config = dict(
    d_model=96,
    vocab_size=2048,
    lr=0.00601,
    lr_head=0.0134,
    grad_clip=0.5,
    schedule='wsd',
)
Each number is 128 + 32 x the weight over its row's rms, rounded and kept within 0 to 255. Layers, rows and columns count from 0. Numbers have three digits each. The size before them is the row's rms in percent of the matrix's.

# layer 6 attention output, 96x128, rms 0.183, rows 43-95, columns 64-95
106:103112104078105142142173007092174121112124120133114134191142158146124173080192106133130137153061
099:137131111128126028134154154162155172163162124123083114065127093176141174107143162107104145123093
093:137104084159167171114082085140148097190132138152164140115119134127162068110195150156136109130110
094:106085088127127117058138161105168130070135140123158137116149135117155145133105212108132157124125
096:105162095083171125095118054119131117163134130092118103132166097145124151139092120107065116141149
103:129130173132164198204143107124113178147122124126154198146115136137106194129144181124144163143101
099:179114085132138163123157116063123125156108193171173068135056078118130107133127102077133114025150
092:158161120179117096074086074149129165155180106100111121076153135122155133093110124135073119101155
107:184118131152073158163158081139148137114172115127095174140127144134168139131128104113125124178063
096:163133086100143109148153117100185183110059112129134149081126121119120032112141124049130122182106
090:093131105139139181131126147120167151157129131120146145096190046118127170167162104159108100014124
111:131149142139112105112143154145105117096140112160144065182159172146142129159112106132039115110134
098:146125113182169142138119222110114145130123127103143090155106206127175130155078122119160128115155
092:108109099110077086160152122091146171110194142132081167075109091144116154085121127154168143095166
104:149075073110107219076092195105159120121133119071114174119134162134144145133091126106078153174150
092:128095073101153112068131141159142103118155115147117138145076129167087123083171110154102099106149
097:135128076117161074122096097165095096131082133097116117145118164138119110198133145069128094116092
090:131109125119209122154118107110156078165162076119146115162101068088108137101083148124125136192200
104:157067114118161122069100105133144158145090100118092125109171118103127123101136142105097067082108
102:154158170145090133148092142113177113083127091136091155116148158106123157118133139138152155072114
101:109079068146105151135131104102097134090150120135129105160172135118115197101125155166157113083100
105:159087149130140105161132146084173105128114137098122046133127132111181109103119138068147120116089
098:154141123159187152076140155127105159166234093125154117166208143125134129068117101095107139099102
092:100109042104139122108094142151122185162163176114138161085144053083117115133152128132110121128065
088:119127114129143145149110096088103141186128090149121168158158137044158090101172096068063142135119
099:171060179108111101117158139101146108112189079133143138139100124147136137107134138136168163095145
104:102134143127147185124094087159149135123086141132171099113148174072140097127163124127135095109131
095:146127208154109132078136153157136120165143093121119135084120156155148138140169124074165122105126
104:146150070091154160184098148174126141169134158137085123147170098123143129128072132117147112084141
107:162152137154153124112145151125117095156125089148130127134136101161063139116087110125141152212134
095:099104152118127148132135147132115132078145138096123133142056115144100125110123140154182140103049
095:159102061164104073140087113146181099120124092127134083116135131137140155145095097193157126101090
096:188155115136104114140126133054180142117141072083118099192107092118158117205144146157103161168108
107:092083152098074113139135081115137103079103080134059163116072146091084098162080191135125124085128
090:107077154113122178180152111102138190092097148106109062130138141151076122145135135100162095198134
092:096119092127161102049123099112130117143137173141108056182131133142151120127110188133116144099224
100:139113171074132138143113166086129131148163132108162120126100101195153169122123150202105119090102
123:153135158095088094101105191149183110106122092128134132149110073119161115113155150115038117117165
099:115211124124156138138171131108117137072133149155095141081105139063118124174178117114105114160127
100:149142160085161123126085152106181102167158109136146096161191097120091130121126112151148189118114
106:127131104121096147155124156148095115123175184118155128143143108145072105138146140171123162160097
091:060126140167041118096101099092089097139123133093124130154063128130179151147147067096168139113092
103:148107127080165105170088188160084115101099083100133086203093089138113171155100134089130124117169
105:165123129155105164110171155149132090119116158117141090112097173149100117140139141123164111127089
085:115099115118105127131096141227146113138155089109113112083134143100138076175091129165116176086153
100:075153146168171132138173152111067153139169132127085095108117134116111111136068119070154127196082
092:139160096080118075104169154107171168147125174130112179113154125119144077138095119130140110145109
115:097139163133149093089149165131144141194159134132173152085092070132138136130156141116146128115155
110:129113112118131172135043161116155140126150087123152129145086074089081103095113115105130085152116
102:154074144128146119171211147104083098129137135116088101148081169122132154168155111115134126169147
106:114095103140113087128160088129132138141118098117153145109134138104141161105119117102115132110124
103:150079163120095145159073134164117142079099149159138159130163169138153146153182143099140162077112
096:175161131142144107071147117109166203140111141128104161141168120123129068117121097171098167103132